Weights of a small transformer language model: 8.46M parameters, no biases in attention or MLP.
Each number is 500 + 25 x the weight over its row's rms, rounded and kept within 0 to 999. Layers, rows and columns count from 0. Numbers have three digits each. The size before them is the row's rms in percent of the matrix's.

# gate: layer 5 MLP gate, 256x128, rms 0.306, rows 204-238, columns 0-127
# up: layer 5 MLP up, 256x128, rms 0.318, rows 204-238, columns 0-127
# down: layer 5 MLP down (transposed), 256x128, rms 0.299, rows 204-238, columns 0-127
gate204 101:516528495475483509474497500503475548512509554503534468481528463517521489491499533474505473468480484502513460516478507534503506490505487516476494501517536551501496510524475525489521492483484491499516489512470458541445513514455469494486514480525519485506505514480501541499507474548493430481496543531480494492436492503495502475530453539469537458501523514528485505486488475470470442504519
up204 097:475508505500491476525539501500558495492500508534494470506493473467532519492500509514551479492513491503492476562477519507531545509491470472510491471493499521518509543500486479514475545435501522513507529499468496496496523504479506569497519505459501507512513501468507509506521496505568487461486499498479467490485548502486534501508550476494486475466474460463506515488495470470436505537464
down204 098:511546490507485506517491495496499484527455508505490497479527459529483506449485513493504466496475494524555495493546453496553475453500531465470500523473521536538509495572504467538529495545488471512500468504497421516525503493457528499478516524523538487537497511531480494479493471486475483507512473498528536471482523508498520514507460537475512494504497504513488495504509509527509526477501
gate205 097:532533518485527489529468515476529502500489489510537502523515513530506534485491530496520507504541516562464522492488510494519511471474518469462492558472519509453514473500490560508482448521503485467504510517475485521486496546480526513487502452502501516492480495476489488491487453469438507515506514493507472482457549446503493473520514507463509468526474541540494469476486526532504497494488
up205 096:471552497528474469526492478500525463453484513515499507494485493527500529490499473497514526496470470487500501495507481529458484491502445514503475532479491545526470487507481510513490449496504507465474499476499510469525452488515528459486524500518518491489512469456507453490525451448559481516503455482495531497499485517494475509487463502522500495517485517523510468506539538469440542537522
down205 094:515531478503513512504489491527461504544444491463473486483533515529504483464469518523494461501519505527464488522471456491519474471487523477469516537535484493478512505499474507538527500519495516478495509459454473517481507471476506517510485463508462453505506508515483515496482513546490519471520480501523516520449509522526528498439542507473551512513468490519526474455524476494559511489501
gate206 099:509527510544475473498495487550481468531537521505538507503555516467517475498498525477508521522499491491484506483482458506534486483500491476536482496478526523510504444462479524572480517521495543516509523469497447525453487467492487491515509510489501491520475479515500523496477517518502483487476495508503487460497447461538471513524540504555473512505483560477474484537534497490502502477483
up206 103:488487521524486476486491463487514480519508507504509510498466449499502469454456518488490523519500509461486521509538526479472453524449490491516454479511501537486463492502493528518518510494507500494481455513446445530519534518497540495465475522484482522469498497514507545477453510442471535528489521513499495466468510470501455474514530496515500467506502509502513456540506447472501522498487
down206 098:505490536455564504504471512505532507527482522500486480508493514492515518427518539472523525509446450511492468467515540480509492525494521442491501482492533506576511524508516465482513489516525478494473503515525488502494487486502473474490505536468498493530509462469526463514493494517485472524544487510489525521502549489520493515478543516483512477507489483497453496506523510495505551524458
gate207 108:546556540508511473501499512479524504501499462535503485509522501479485478517440461521512483519524473513508507531476508475500484446468543504513516477552483473530501464461534511532464503501501478518476530470492528504521521478508515476489498532470481477518524500498514502544516518495577507489494462446453490512490515499488491530473479489496484458492495468504515488518523508508488474439523
up207 116:471522491471476512509529482541475519545503471519496511481467472518510464523522520530489571504539477534499511495463454505483497513469475556522493506519525477530540496487495510495485463532486476515460499466483497497539495533483526526507487462560454500463476472525520462511517482479496524548485485512501564479525509494509507515526515486509525495483488515513525517475491535531473490513513
down207 106:513494491512470498500523505490468469507533482502491496511472488523506518485554497476508504498516446459545519483484468501511466469550528543512475488506471505454470504485485527471485469452515507480468465493488508487484532525494483484543486524485450517480451497468538484479517504475514493528488534525482511522532460498489525483491517438511480484552461532463525487526471529501515462504511
gate208 107:490500475515508494440495496512493429513504534488515531497542536524477525475507545467544497484488512539515476508499538516541496499504524550522468493529511513503506497485548490499541514441511505544477491458453509511530487503522486514501503471516517485524515484519512485520486510489544504527464463497502439472480463506500499506515497456483489499498481438503467498472477511506485475544503
up208 099:509484530487495476501474487495498511506494482508513475469517499518505511510499478542513449543524469506498502440485490500506554478476539465524491516456515510453505517481448538470531546542510514496530546473484497527525515504499535484505503520477517441467525475522516475551524492487506461502517486478475470527490504519503470520494432509476525470476483504467529481516527499507458503492524
down208 098:462466498525503512489515526488486502496486477521471482467490504535504514516516543520478489547557467482510488459508502528558537518518564532552532463525484464509511531497485525495469492450514507529501522494472467523513533456517520508485496473474473475466473510459487518512496474510487500525522494484475448466510506505514505544524498500508455500522528500533498498466488515485470504473464
gate209 103:518490506479519548523503488510450508491533504494502467495467502507464537517539543559458507488505489474478476525549483524510479518529539478519531517565533556522505516471524521494480522465495530503475490518517502497459483456501504483495499505456495497533505547501480544498521514481517505503533511525500503493503464518511484481477468503459473539516493536490459524482516469511510483456476
up209 105:513509503463492528501519485519448507474499507498488508500481512533494515544519507532495505462487467495475493520507478503514464525522484492530514493532518488489441471468490534513502547472483539472478481524482530550500496485524499524468494507505533471511554528476445549494535443503537537489543475530479530493511482532506480506517448509441497496520487511507497523479463479471509478493492
down209 099:478513472510517521491496526491482510476482482496496511502485479483473521532471482504480531501516536520489474479538479502506532515503477472518515448495582534475480488463508540481517494428514513472499478506473486429481519502513508528493518516516522503549505501500474479480498469510525502487527477510462491533462500483494471554471477505488444476510489510489481563487499529495481457502530
gate210 101:484514444489510491522537553465538499551472508490489522507491471477513500507510513514471518508510514472492461526529522539543488450519474494496464528541523542547525472513521523508467541507435521495494507486495521507473491500500507498481483481470516517538504488501508524498503508520507496549537523542480479533521481513505511515508486529507485469479506540484437467498474512483552467510501
up210 102:514478477457510505487502437495475465469540490537539488514508473544505493493527527504551507481508511558528496491519467473476533504506512488507497482494463509542503492509474549494462491492536504442493480459500465497529497500493479523461464530447501504495510532511538574450495510506484493481525551499544519525519489495476488530494495486505516517493485506514514530505528492487521510499515
down210 100:477454492440491519439484485481493554488531488540516491497507456504481531469494482524493519520515493477477513495544522514490476547511521488488505501507473449498544516536499485499495501498535521455501510491525480473485527506493505525478552494496457477461519487505454509487500481478471500557488533497526523528465470529494454460506511454485477537473498493498494513502507475510518541495526
gate211 099:507483518517514515532482487509516483489494492501503526433502441528480503510514523489500504500483537514453477514516468505487443473471467514542491537467526510511543466528469490502522516504516520495471462481555531514479483487515491506448527531513486495505481484490490481512506484494539513520504531514456448501491544518509522474502456489519539464494471523504484517440503482498466450521486
up211 110:473492549482512509488478509511481466515530502489487514473485523454524456513494504488514529556498516469519509479479503526516472483492474535482452523488598505489478489526497520488503497477519517514522502504493516516460494531511524456489530537522520449490513485525492529526486518474539524515477523477490492495517514495470528550500549513483550489447461498495497495485470472512485487494545
down211 107:505510504501500532472409489511503503510523484514520518507502496538511434503513517507440493520463466511536515491514498511524556513540498475496523456481490473492445481506486490505502520485558499469511465514470504516488485512519497490557513532516541507500519490486464460469479508508525489481496476521520529494486483471489519534475497491489454472463475484521465492472535469485528489520523
gate212 097:464528474480527491463506488504482521496539533479459484523458459493485499467500504492516460505490524476517504510524518520480513498517531506532486485472520520507551459487523475515494496502480537530472544503481524497487496513481477513486510510535529534488452538532475531471444512519496478509525466526502500485524482443521522496454484524493520501526457536527463450487517447535495505518481
up212 100:495475501472487507517470474511516480517528505510545528507533526561462486492469496494483546522512484525463537510510465494468557488475443486495519480525517512528537533504502483487495525527477484500500508494499517504524530455520462512454525505445483481498475532494517477467511473530511510492455480468445536464487519536482515506521460516474503508449521509487488519491516509534495486484526
down212 097:486457544469532513506521499521529507538496479521496469489533522507466544452461488513469492490482531532467491488514498509482483559472514481484525490489495509486512455495462514478486479502461528510536535481524467476518514548510446509441509529465520520484464485470532511516521483518477482525495479510496507535486477490469522507540466549504472453507498496488494531488505496499514505548515
gate213 090:516503551536532547485475475453455517529468514524525465512508503527482526492507498498460524530509483455499487512523495463487481508516501470487494548509515515546515471507519480489501457478486509457520479513467542492477548504526501507531529491519512528510483536460513497470478489457503495501510521472507501524520506505521479540558519520529535444499498505547483524509538464499519493473514
up213 098:546499509538525453477501456536512506530526517534498520488494497505483504535481454459510527451524478464525509460489552452450520514501500507527515502474492508487529496477515542526473495564530490490490510483494484494477501545478479475521541475525502517533452534490514501503537473486510482455519496479523532508525466456482485499508498520535519485489503497518525488488501471514476537485482
down213 103:460517509448499487513519524481490507479514495490532506485479507456493490551495482520468493540443512558480499465461482511478479458513493539474558512469450503523533479479508517536484532535497506460508513487528489486507490463508509513503516491461486484468490498449493484485517533484500471483473469529509503491514502489503515485484478520546506507482447504461515519541471500464454511466497
gate214 103:493491506443503469517505523498506540513474484526530486537469524496519505494474473513501500502530533496528451513429506481506452511473491507522512501514485538467516512471482490489517513545527509450509515525489475488479495503497511531492533536496523532513473484458518484482453563485491551486505522506492548502498463498503501465509495503449492556486515492526529491462492532457523491522477
up214 105:518516484502482514482492552515514547491533504480469527489503546497505454519490498484507481482499483479536488547571495478513467485551491496520494493549501454487499503524501543535512508519478502459480481465533466506537501492529511480543484467444490514525458492530481506509524484481502489534528505503488520531521496484537463493492512519545489456502475510452517493474508479474522533498529
down214 102:531514470532502469501507516498466475491503491497520543476511534503517530453527467500505490515502469497523513481515495533490479487517485477498496504521548466455511499510478510525515509517462515521451487548493535446509504529488495514510482481481495527506477520514432554467534477467502504506458448498518462550455494502483521561506513530544472476490483483522488508515504520495507509524538
gate215 094:521529449478520517461510521522489494474526544556477447487478480518503476455488509501512483502465475498528487504490494520470511472470493515474506536540498482501494537501502512504475515487484492507497505519501526488518483508487487503505457523541566474502480483527522487499503500538520525475507491504496477517435515513497521533487498515408456457550475519513514536494463502510489482503466
up215 097:482499527520473445500484506526482528502536510491493504453513517505489554514483493501507485482510517494518524469515501510476502490450468470480498504507446486493503477486512552504507499514478490461508493540523510529515526495492522514529532448475457500558470517495469513506507499535434553492479530546516464549489517494502522492498513503532523499473543552499475521508458511486521481464511
down215 099:441536523499490492513496490488494514507479517472483522509460450514499473507546503520502506490463500463487527527504538475453503454498510514487504519463501494552534573491491499509506482505463505475469478506496486483501488502508509492452492473483485515524536473478477525482517524523510512501528510558472512564521489485484515497508530553489486493474507522534466545488504491444528483480536
gate216 100:515491489483531469491526480491507534496512510492555522493467486440487545504471481469514507447482519541496476500514493494510447474491535499504545545499494502490478514516513539514504556520504495527503494474522469534479462474498488505506506456497528485498477513487538497510527530504489469524491518494477472495527455485470448503543504524497523501552459519476448489503446501521498466481507
up216 097:536498486494508508502477499487506494497537494496489479518444478473499550488448511482487505499529500518524491554526499540483508511478541515498514493495461479472518464556447516503531507488488480511513510474494496538522524512480498495529488473545504542482540519494506539495493523545506468495536498475526447540492449470491448513536499457521471513515464482511504518537549491484488515507483
down216 098:484474521494486518469494466501499452476471494465502524518547454510489490523504473523480510530478517415475528545499466544512522508536473538479453491484531520546520491440513504482481456515501527515507492475490465500516519508461529524463483477474530496498469488515521501500510518483505479482513526508511544516467489478512506461505466500511513481456493541508519480534493537489515510513513
gate217 098:475525515536472508451482495488517515500476533515511484490499482489535511489500478535460500490520498525452467466501529521513484468537495535528485519502530531491498451531553499483481496536482471463526453474561462535471534496492532495526496527518500486524461498488510484514488496502470488551508487492528469471452538475512517520509504509488481551491471515517497516499504522494539490535453
up217 102:494486486508532494448534577523483495466473506503513472525529508514529504498538532496481539496525501500499513493469518481494474501487535481469459518525512513538490486478486475476467472466447526518503479461528458503489511497519509510459489472527434525501505484503479472499487487509517500487530472495455479485539497471469498472499513502471486504469443521461491502512497544498440516515482
down217 103:495509480499510514496464504485518511459476507509440492510473474479555498487507474533507522518515468487473474493497512464481479492466513515519518473512511472499524531527480472514532474482510518531513490496526511474478477476512468524475492448529481480518545542492502515490514520520558475560478499545480493478457502467496492513521477546504524496485512454537500442520498487458531534526533
gate218 104:519523453491515538495477534472520502463467496508532531481494475491529508491464502477546485484507494489465438488474457514511516489507496530509507543497526501519488483501538501505486546457521511520485468501528566506499524488500427541511496454475506479555532483519517496513480505546513485525486510519498511516496503503481586493499538487515498517472462507499479502472506488496493510515517
up218 093:550476546500514513518490516522525503509473482518510491477558508498530477514503501467472559474547514516512495472503492509524508527518497446485469468506515478509491490520479451499503505520475533529502483506484462423483492529492521502487517459490524507502472483526489487504485499483518503495482492521506510496449492498447497519517545489526545550531530472504466557495505521482517466539526
down218 100:446515551480554506481490483519495472544451552503471493508500452504509486501492481533464479484522522489455517482567522473493475531532510483505479473533544514505525490509527504499501540494527485450518472524504477538488458534466553480475502454502490458509502540513489518522503483507508506510487478500472517494450493505512486514466497491471464523505512481497487516519462503487496517519509
gate219 102:485529503457527481467479556523502520468512503496505502544474501506504494501464516478518523531476471531526477517503478522469476522494517511519522490458509515484493496474487507482501451508483500510510532455489501506548428494509463522489457507448484516511493530540490461501552481488460506539508480509459490517479467493540489528522464475494526508495476506473483511461471503447477478471472
up219 102:484492468473501532454537514490504531488479486517511549513472465537537516501496526497474544523495486499523453495460480485473504512546491557518490533538525499506497518531513490470525491492505500509506488503508505502538538490539500461450487459504554511535521498497537513466494526500492527485528516510472498484520511499505475492498546482514516439538492526552465484457531529501480515514520
down219 104:548521462456507507444481472540518538500495502517477517488493460482517526507480500482531509525511506527510480483511496463478521524480488525492496499459522525461491488488527483512540528515515518487509534511532503487536535530471506497485490493496470444509539505463539498466519524486477506465483545488502526468522490533523526459531529450538533498503513552499465481500492519536500472509460
gate220 108:485513498542508481440466515493502495577506500533499519494513519492487505480549546465478545547510522530518497519524519517524537515441506497469474484506502515527495464536492522492505466515511496493501454499485505523466511492524500510476472510481460536498449518510504477488485519520485495530523514506490506483506535470518497503503476464504526501533488473471450498557466450495506495546480
up220 105:549508487505539509529528501475526526503520470506455508533507528500516538531508504508526477481468455514467477492508493500499470494510534482461475466482459550460527523501518472532472502497483454475491511527490507476539521488471484477478496507525501533542435478512492482507567515493518459501476497497534513500483512492456512507503480473449493459527456533487466507509496526510491499520512
down220 106:483500483517504489482537458542537517449513476535470506522482514495455489498505463482509537482492499492487472510468496508505485504475453468535516523496506510481457508476481514488525506515484504507528461493532493502516521455484461543486468517507557488501490514484522485491484493543525493498502480494540525536477477506479475509481499566489443490523496511471541471556532517512435504513516
gate221 103:489537483515522538477476500507511515484495493496516532491506521497513491472490534519450488521536524489491520473499488472535477552522523534511526495499504487455503514476538505545499538521494544483513491531474505491497512456495552481512505466474445514436490513523552522515472537497466493475525498558476455474463479528482514483509530523522539492477494525530478512520523488499493499460502
up221 097:466510507499499536520492487534474524483467508550508536463465519498510503475505485518506506449518510501458502471516507493520520503496506503527522567520531526538512483497550493525516503557468483491448481475514524477498476485494467502476538474488460486482512494496496511515520508453520443434487531524518487469503502509480524497487474535494544521477472544494506519521510495479527464464482
down221 091:518517533540510521487510496501547491529489504496508505473548473490498479539564539539466509543511471512491513492513491492524473514471501490482521470506538453459485506468482517475452508460536506512486504539460529505504506473482482537515459494493523454478476487490509542517510499517497488487536474522455498494505424488468514475540536491501476533518500462517479516508511475481511506482520
gate222 099:523488467527504469543496522556514538513467549514474470504515452524492496507478517529512508474469458497521494499491464537507431529485483483531501499492526509516495464484493553472486495487494508493525486512529463573509477483493511509511487496511485464527512506495517553468469518516484473476510475503527515515502520527504492508502493471492468475457440523456480516466513479470492478521488
up222 092:518525476505501509536510496553479518480506492512532498525513470510491474525471474500482496513505483479523504460489504549495527489505461543498453505516487486521540453470525488503502518532487486509480508492509474535509470477524522551453488530503485505506484482547481499490463504499482544469514530472496521534499500501496538464524460539545512471476495515541441510526476523462500556461482
down222 097:495479451506501490494524528511494504513477535531498487499478468479534479526542498473468538464444513548505488537493506486527489519499502490530508517513492512483489485484518534439479520521494529505509509502506466522493534491517503495502503498506509453462507531472512510485515489522572463477493475492509485501516487536482442483494522448476520523528465530436530505497528449507484466514465
gate223 106:508467542507484485457436494503504506521467523505505511475533483504532465488511507469473518511493530450492470494497412520519490513525473510479449512494504501492500537537501505541489531482488521520484505500499546466474485504502471499558497507510518475527523515506479472493514500497465467463489519490502509484564508471452491513459491510472479483513514474476488495514511569494501464508519
up223 102:481516479520468504526537453536479525479485477502470465547491528512468480535513510509512500507507461508478529493477498518527491467486482538487515469513534489569523497485460430511477505475476471496514453509432444486498497493504494468468522498533501504531474478467482508518489493493474536510498505480481513476505551501521498501514492464489507534479483516486510513456545485461510500499471
down223 097:520483560496510471465486522510508497533500516511545535493516475526498493474485480484469510533471522474478459541500426507495511457505488492492487494517496508498533508513487484538520532500508544546481554485496560483483485529493471510538487542491471484515541521496471485480505468498502496439498506489532486491508496489476501478480526517493555469519484447495475503533467531511480483492522
gate224 102:508508503498469500459515510522454515531463519555504511510531538521535493524500465480483518538516506551452506482524496508497474473458492505452508488510505569503495486472473514515496485498518495543507497474519519560505491466536501469488477511510484512517512520532468507486494527464534522492492495508491475496490548490467522495515528492506510524523454502517500544500450511571511461510522
up224 099:498471489514481468519460480541511462450512484539511474528544493457499472518520496498471502495519482443439488480493465482502471507499512487502485516494487475497500514511523514536519485454508514464516469495512518540483526514446470497513485488552494487540485458472512485510492570518525487457479537498526470510520484503483487461520470502477500523454491492545469490483478512483517529499495
down224 097:576475537464479504481506501498527477488476517517507507514454503476492492534535521495499505462518501487537484498435472504476483500494503494474485512518524506546548485482475475529522489513502553535466512534530511513492505529501514523504531473504508505493523541489468543539489500537555489482521508504522482530495493521464472498557539543504489496489494467516495503487456476491497538517460
gate225 092:541529505530475499534483450470465510483540527550486517510509484489517513456527482543458515511524483471468461446539501497493473498463506529485490521494509486484535517495502475529522525502489484492531481512487464528516489469493518485548513463520531516478502482489461467513490524518531470514496522478461527500491519537548504552520553513498510472470514518490482532489512508517489479465467
up225 102:518508489462468516454493534483489535490519464478545492469472511515492461498470512481540501511511498556529480532518506504537496503535497504465495511513465502535500508511458491490527470508514486525492483459540515495522521510557498543524476476466477453491513550508458508489517491484474495490536509501524532497474539543456508532486504452539506489487475466504505508476479522530520502546523
down225 104:479490505517532478517507489453502577498564494510534547486509494543475490523552519500474529503495516472450494454492524465495521532568482535496493490477492467509492504461480505488489515464494476508492492490519482515514542498550464500486499498487469508493485501510536523509539500468545480535482534517521496515495504526490510490501512481515572524496528538511507520486518467508494502529502
gate226 105:470477508477473460459500463499482498523453522473534497509508524454517525489491520505498477495503494512551516508509495503497477492516505466487499529501530501471486461546532510514515503512529520495566495501479548512502477470514497510544517483532533520545503483477512425540497522487461537481502512497501474530479496524509493438534490481500529493511539534490479533515454477488506537534500
up226 106:439491482501478531531516493486522519508491535540491497493481489492492495474442442478520485493506485524501485500481481510468481471477527507555473494475514490463546511502530516521475471505527512460470518477511496456519541515514562498454436515477477502514458547505545516483489514499508508492517505487522537504473471509467505553474543525487527470517487508486477491483504483496516499493484
down226 100:512513489520447496516491482513478482508515484534517497496558490485467501505453510531458507506499501484526532520460496483490461474560501513504491487513521477501530465497518536459468518479498467460530507524497525513535457502466502462531479490523508466531514477530489502498521490514451499509509500460522487465489496499482542550529493488531513551489541529552475530473517474475492500499543
gate227 092:471508525492474531460524513479484509498450515543473484454498509509512501542520449524468527483515524481449474537498508471521509478468479499487508544495532488477428523483529466526487500482492510498510531480494477519522484439489488483532491501485466539461519542492512488497525529519564489489519497504535484504491529493505489472478532517475470504526472483477496491517492459532490522532499
up227 098:514502487511482429555476522512541498491530502489548475506492491510464469486467467492521497475497487529517482440521520512492449504518526484534494461492499518515532501534502472523490483471518531488467511495468477491534500501510466487491527519487522459514499488503478514500498522469475524515496503469494510492549487498511541474439525480498506481491529491477507536472544495446530536443518
down227 082:506525524492491511523546528520495485480489464483509539553516496510508501492475512471471492526518502439483481520482494490439489507502500488516480487512476447517513486478537511478459511475493497520495475479484495505525503493499539478516547427493501464490493465488491490483533526502553552499534504454485508498545499534508508485473535490522537527529515482523509516464479453442517507494520
gate228 099:493498505507488492505487503484507497518465486475475485532492502477518495491443498491506460506500513483476473514456466544497475475515549507460481541514550509529502496547508471496469501516509467472486536460461516469538464463483474484520473512513520543478491500480479466497486469496538562486524456463524461477496523501473528528468504436491472519457509502497484495519502499488467509493518
up228 103:507503546488483500487511521525524510492551487509522511493508465537513511523490502486483483487502479559473522496496484497490520504496475503500534524479470511556489548491484493483506469537505482506508514484474485503517533539524519500479509502493463498481506525486506521523511446476486485502503479523509485436426541547497483484519482488496511495543490477532496579513544441540500520504467
down228 096:561477486529517484516501514515559519447533515518527514502487505488556491496487446504456502513514483512487450489498497513489506544547485494475509512505493489515459537507501525498547516485503526496518515517509507467511459546486554470481491537543486467438510522503493472495480517510460509523490468504520498465502507536515473514522448470502491476512518510508502541497496505503510468520535
gate229 099:509531451516501469523550503532455477501497530488498555526465444503492518514514497506541503479554472530507531486484549519493525473486463500500473565495513490510488486465480462442490555529505507512504512469487479491516515486459493486446495507526505533490524496468494515521479523510523544524517483498475509496483491483510492491480522493549482489460480510538515504459519495506504517473511
up229 092:505503510492475542483568474477562475471444447472525520472501503515500491493468523531531460481482481498492488505493527469547455498489504501518532538469519517478492469493495508546497556535504506562502502540476502516520496518503516484466527484508500465511453491518497479461475504521512545560497533474475475513507505518513509485529489490480512500516487505499494518526475502499493510470523
down229 095:513497476540487463546493512468488463520469507499508481517530454490516498547518481545541528469493481498496538560518509514505524487517463495535495507461520504475500515510425537496468497487472525494489462504501544476496509502498515500477502448507509503500490512457506508534530481539507555522481487458488471486486543504512532462537500459486476498468491524482491503498489551482503515510502
gate230 094:515469481474516479485462508514515471502503534468507515483537505522468510502537503520480544529519466491526529472518516496477517488494496535505471505556517509517486479513439497514516485490477438519458457481467505493507470476523533458463539496512470485503509487537457524495498509520510515458517497489495468477520514524542472469485456484525493511549462491512500499528493484450502455465516
up230 093:475511477476494481478499475528493521472485491506537508461456519550527487490506474500516486523521500473549445493449463533528487490509522464492515476506546530490476525535481519533450505501498489532475498454512498512508504491508541492522445520495514490489504538457455515495520490480505506516470529508458535484475526499492471489503492465545518522542514481470519496472529496478530502521452
down230 099:523445477491507507546518480527486513476517498475517510511552499474506543466510471492541538542530497492456539449478511511505522505483491553530481481484466548500527508459496467494507459432526493519486510487506487495508486504484490476500512484500515543531462514518521495532484490499476483516501506527495499438517513544516516494469492477511553504517459516517512516533469485494492499514539
gate231 115:495521471536508496520444494542513505491516520481552530526503496526508546481539540499499515516510559490537518496508517520519514504503520527550507514529433532503505503498463521515515482542527489540487506491537489547495493480454503508514530509500463533537497471495479562490452459495482485516512510465493503458466501497516492497518451494520481525526497509495533488495537509519474505509488
up231 098:493460515495493488520527467536465469480492503552485506479485481530519435496498453527529479492520504490492467465490464497494484466507571545504482444502496478498489483507505510491485532514495479499494497557477532485493517502540500473549524480505516503510496518515510493464484496529494529484455529490503446523479537493521488499476512488451473496527515495565487540520476481479501477501474
down231 101:474522494555499476488478520505537477512485516439539493514510516520494559464496514469486496480493495498510535541506500514530520484486483534521488476504409481478515491503489488502535453487469513503508524476486506507479465481496479484491532508495482557528507480541501576489532474492473465509507512463492493466491511491498501503527522474528498516483545538514544463515525505502517514496519
gate232 111:561512513547507495508498517490464488486465513522472504467539534483512500493488494509517474501489479478476501492515560462502474505498485511479460506496527512487501473505481534484519483540506487468479460587490542492494525455545486476519472514495517453517496495524511465520494500482481547537497490487479488522508483502503495528490503511508467495538515471509469534568483457540485525520519
up232 107:474509495508471455489485506520488469516540497480501515506526482529501490471534489498471534551474500485485499488513466471502509463457507527492541504499529533507525498449525478516501539515505498494518548482506501525541522522471499483506533488514457497536497442499509516436525460498532517464478483496481500492528502528512518538510486487491505515443423520472494531523494501493461486462489
down232 100:502507515492484528505497488518465525526482532575446453508480466481509473474501497527511486489524470537476499512469525499490457515527456471501462510535486506484464484504529509470493493512484467504499502499489496536509547506564499490489482481533528538530551541499476484502507514499513515495540487525519520519512458511511497541510486503457461495543510486523477513476530471528517479502552
gate233 105:511526521512503533526444497495482490555495494494494508516499530474492447552455472459561524497495533497508487489517503482529499466517522525493525526476496532513535518455467496522515477501499522505520508505482521489503529468484492505528469472546483452510493544476484523461459552475512497503487527505483514495491515491500481468471474492473540479455496515507505523503468526530525517460454
up233 098:469529525466503541503497548481500486535487531544507482480509503436529530491493531495513450518497496501499476508500510535485504482501501513538527536505519547513520491497463463531527522513517494486514496464517483443519496532510529499515525507518439525501527505501525546501475481508565452553510500480492487448473483519493514489493506500489500495481497507473541454491525476481526497507458
down233 103:481507534520489508514507473520480507491470520514463461480546520495496463463472508448514475491500496508505524513515487529483528541499510569520496477505521534491530492523473524497501494484463512464464484468435515481458461515492506496501485478492535516479526505537505562484528503508511484472507493504482513453490484505484519519471489459506560474501454488524560498491528505498514527458490
gate234 101:503494478516502472489497477483492484527443515521441520474494514483474486508486496479471526539535497496506470486464492494518526485470510544491460543522492525516495513515443480508501493518477479516496541481465471523512500485531512472511500514541511477530478548505491487488474532485506508543446532507468528500530530521521495533447500464509514565512514474442497473471517519471508483517522
up234 103:520523524487499428492525509495536516472449523505463514511513463507515487514453531548523553477509529530453496482520473488527502502461506506460482522498511551506516488467522524527504496521481538497476495510488545444458488505520508476486479525507529549498481477520513502516502533533506500497473540530484469513498525535460497492502529472478505500495500510510496524464470492507510494506563
down234 099:535506492543494547474512502459521513469520489518510462510523496472499451486453502491489533486492503508495492498494526525540505525535507466507512513494485485491580469489528507548501542538534520492512523469541535508529503471421498510527528515515483516472466509532515521512487507515508516484479471489452492517483477459519527522521513536462496531462451493510503492501498498522490479508489
gate235 100:518542465492473509472520469460468516499497555496477520513457486516528472468541524495479480492561511490499481487504543487502496507516507552463490527530532539523516487502537470437504543467500491548462521510509490478527433509510507523477519462502495494507502517478527473488487545514474531528494518508489521472489447520466511475510478461498492489479486490505494493529493519527484498500486
up235 094:507499548516506518523499497466478492474521466503504496500512518472554491490502471458505473490488486447442515502540517461456489533511439523527488494496508490485461524521524516507473497532522496486513468575502479468519541481479512472508501525494497523486476462508536495546521503516495509501494466448477541519495455474499478527475456514504470528496513467537508507484518537502517509502508
down235 097:532515530487488541452533503492490504476520454539486490435507505514486503466476531485531501504495486473477520460452504500527520522524480507562476488508495488519480556510480465529504455565526445503490488543483477505494529477481487481543472489482548521506495446516499503474493466504521507498526468515550504513512502479523499535507499524494467497515486487513514490460499492477515505506510
gate236 099:531509501477512474467459534502466484457514515441510501514512541501506524472462549518496473513504495481531466551467488472532536514525467507489511514509485507509490521529517540456507533478478512478524510492474478489510495464495508480479509509488473521480468498505507484515462453523475501529510451464501464529472464485534507464476458516492520511525495529484490489461519484487491538533559
up236 097:531512491475500515521450494500584514495553510494524548489531501500511503485473501505492519484534506481508495482490502477494536509460474502508482483497515503562474479495499509502501483493485467530493501502524470503485491463515483483477482562491475478479501504523490538475517487529501478553511472479566546539499486460511494524509535512475529501495506502489505510465496526476448530521570
down236 102:489498475490501485522514501496482525510458534497497489494516502449501521543501465513503465513480534476517495515497461531491475439464531487507517552492476530497505499507505495524497496511475490496542508494508559492494528509493508543484438457457477496475504473470490529511494552496475537494508495552521458494501516499473509465525488489467522521486499525445528445477453529480471515488494
gate237 094:475477501500474442508513516535464560529486502497532564514459491496472483502498497502529532475496516462482497499528474506480532495490507491523508528490501514462480467484516507522481497534477503531478493508540482526466492508494501523472523467493454472470478492540522508456492477456520506475511462457486513517465520542498486500457470467520464500458457523490470524506510487485530530455502
up237 093:472512483517532481500483479552465550501489453507482500496484506539499472505505551509552498482494552509461466510499483544472494448519522522504484518494505509502511500509505551519538504531519485467508522495530447531480504497519447500493503509545519480474502470522529503471474515498516501457506532490512505485476498479472504464471480450454522525459480497513501512476489510465511490442490
down237 102:491491496495518476520485515525512547506480507544484526494503514474485492508427480485535495468483503480541464486494515459492511455487467523501505543528515511495499479490515510521485529546511523541440501488513506511480509491524486503522496478500461448488475516520535487525498502494539497471458458456463495532490473469515468534483462506531444502538500534444513504500493496508520514494462
gate238 102:555475504507533477493536496490516505486497532479550534504458516488474532520456508498533450440489501497502498527526486513492495509481518524524546529493438439494534538547494501449466502485521489495501492510496509490529486493529471527457530490517522527500525481470505505509490537492480518474506460463479494516502496524488459496536517511502538484517524515503497496512511447512490475468464
up238 101:527464511550502483528500473472510438506487466565499530505510486499481510477460482441533463512483548519515484484490518533515505483476510453479482497524490502527507488496530507500504506496499482472482484546498483459504536482497476481527478482532521501531487472532529482511470473526507481495504535516474516533470544546484555508499494483514529449531495484497480526532499513477493486499552
down238 105:518451543500480518514484494474473466501528529553493510477537479506511502478429522523509510535528499488453544473479547521527525499486548499501510429509493450495507510504496491517483510455467497491487482483483517488445510465497473507487498487548517522477530504463473476497491502495521471492526500509510498473508500465516498457496489498473539490476481476521487475516467487524450481465489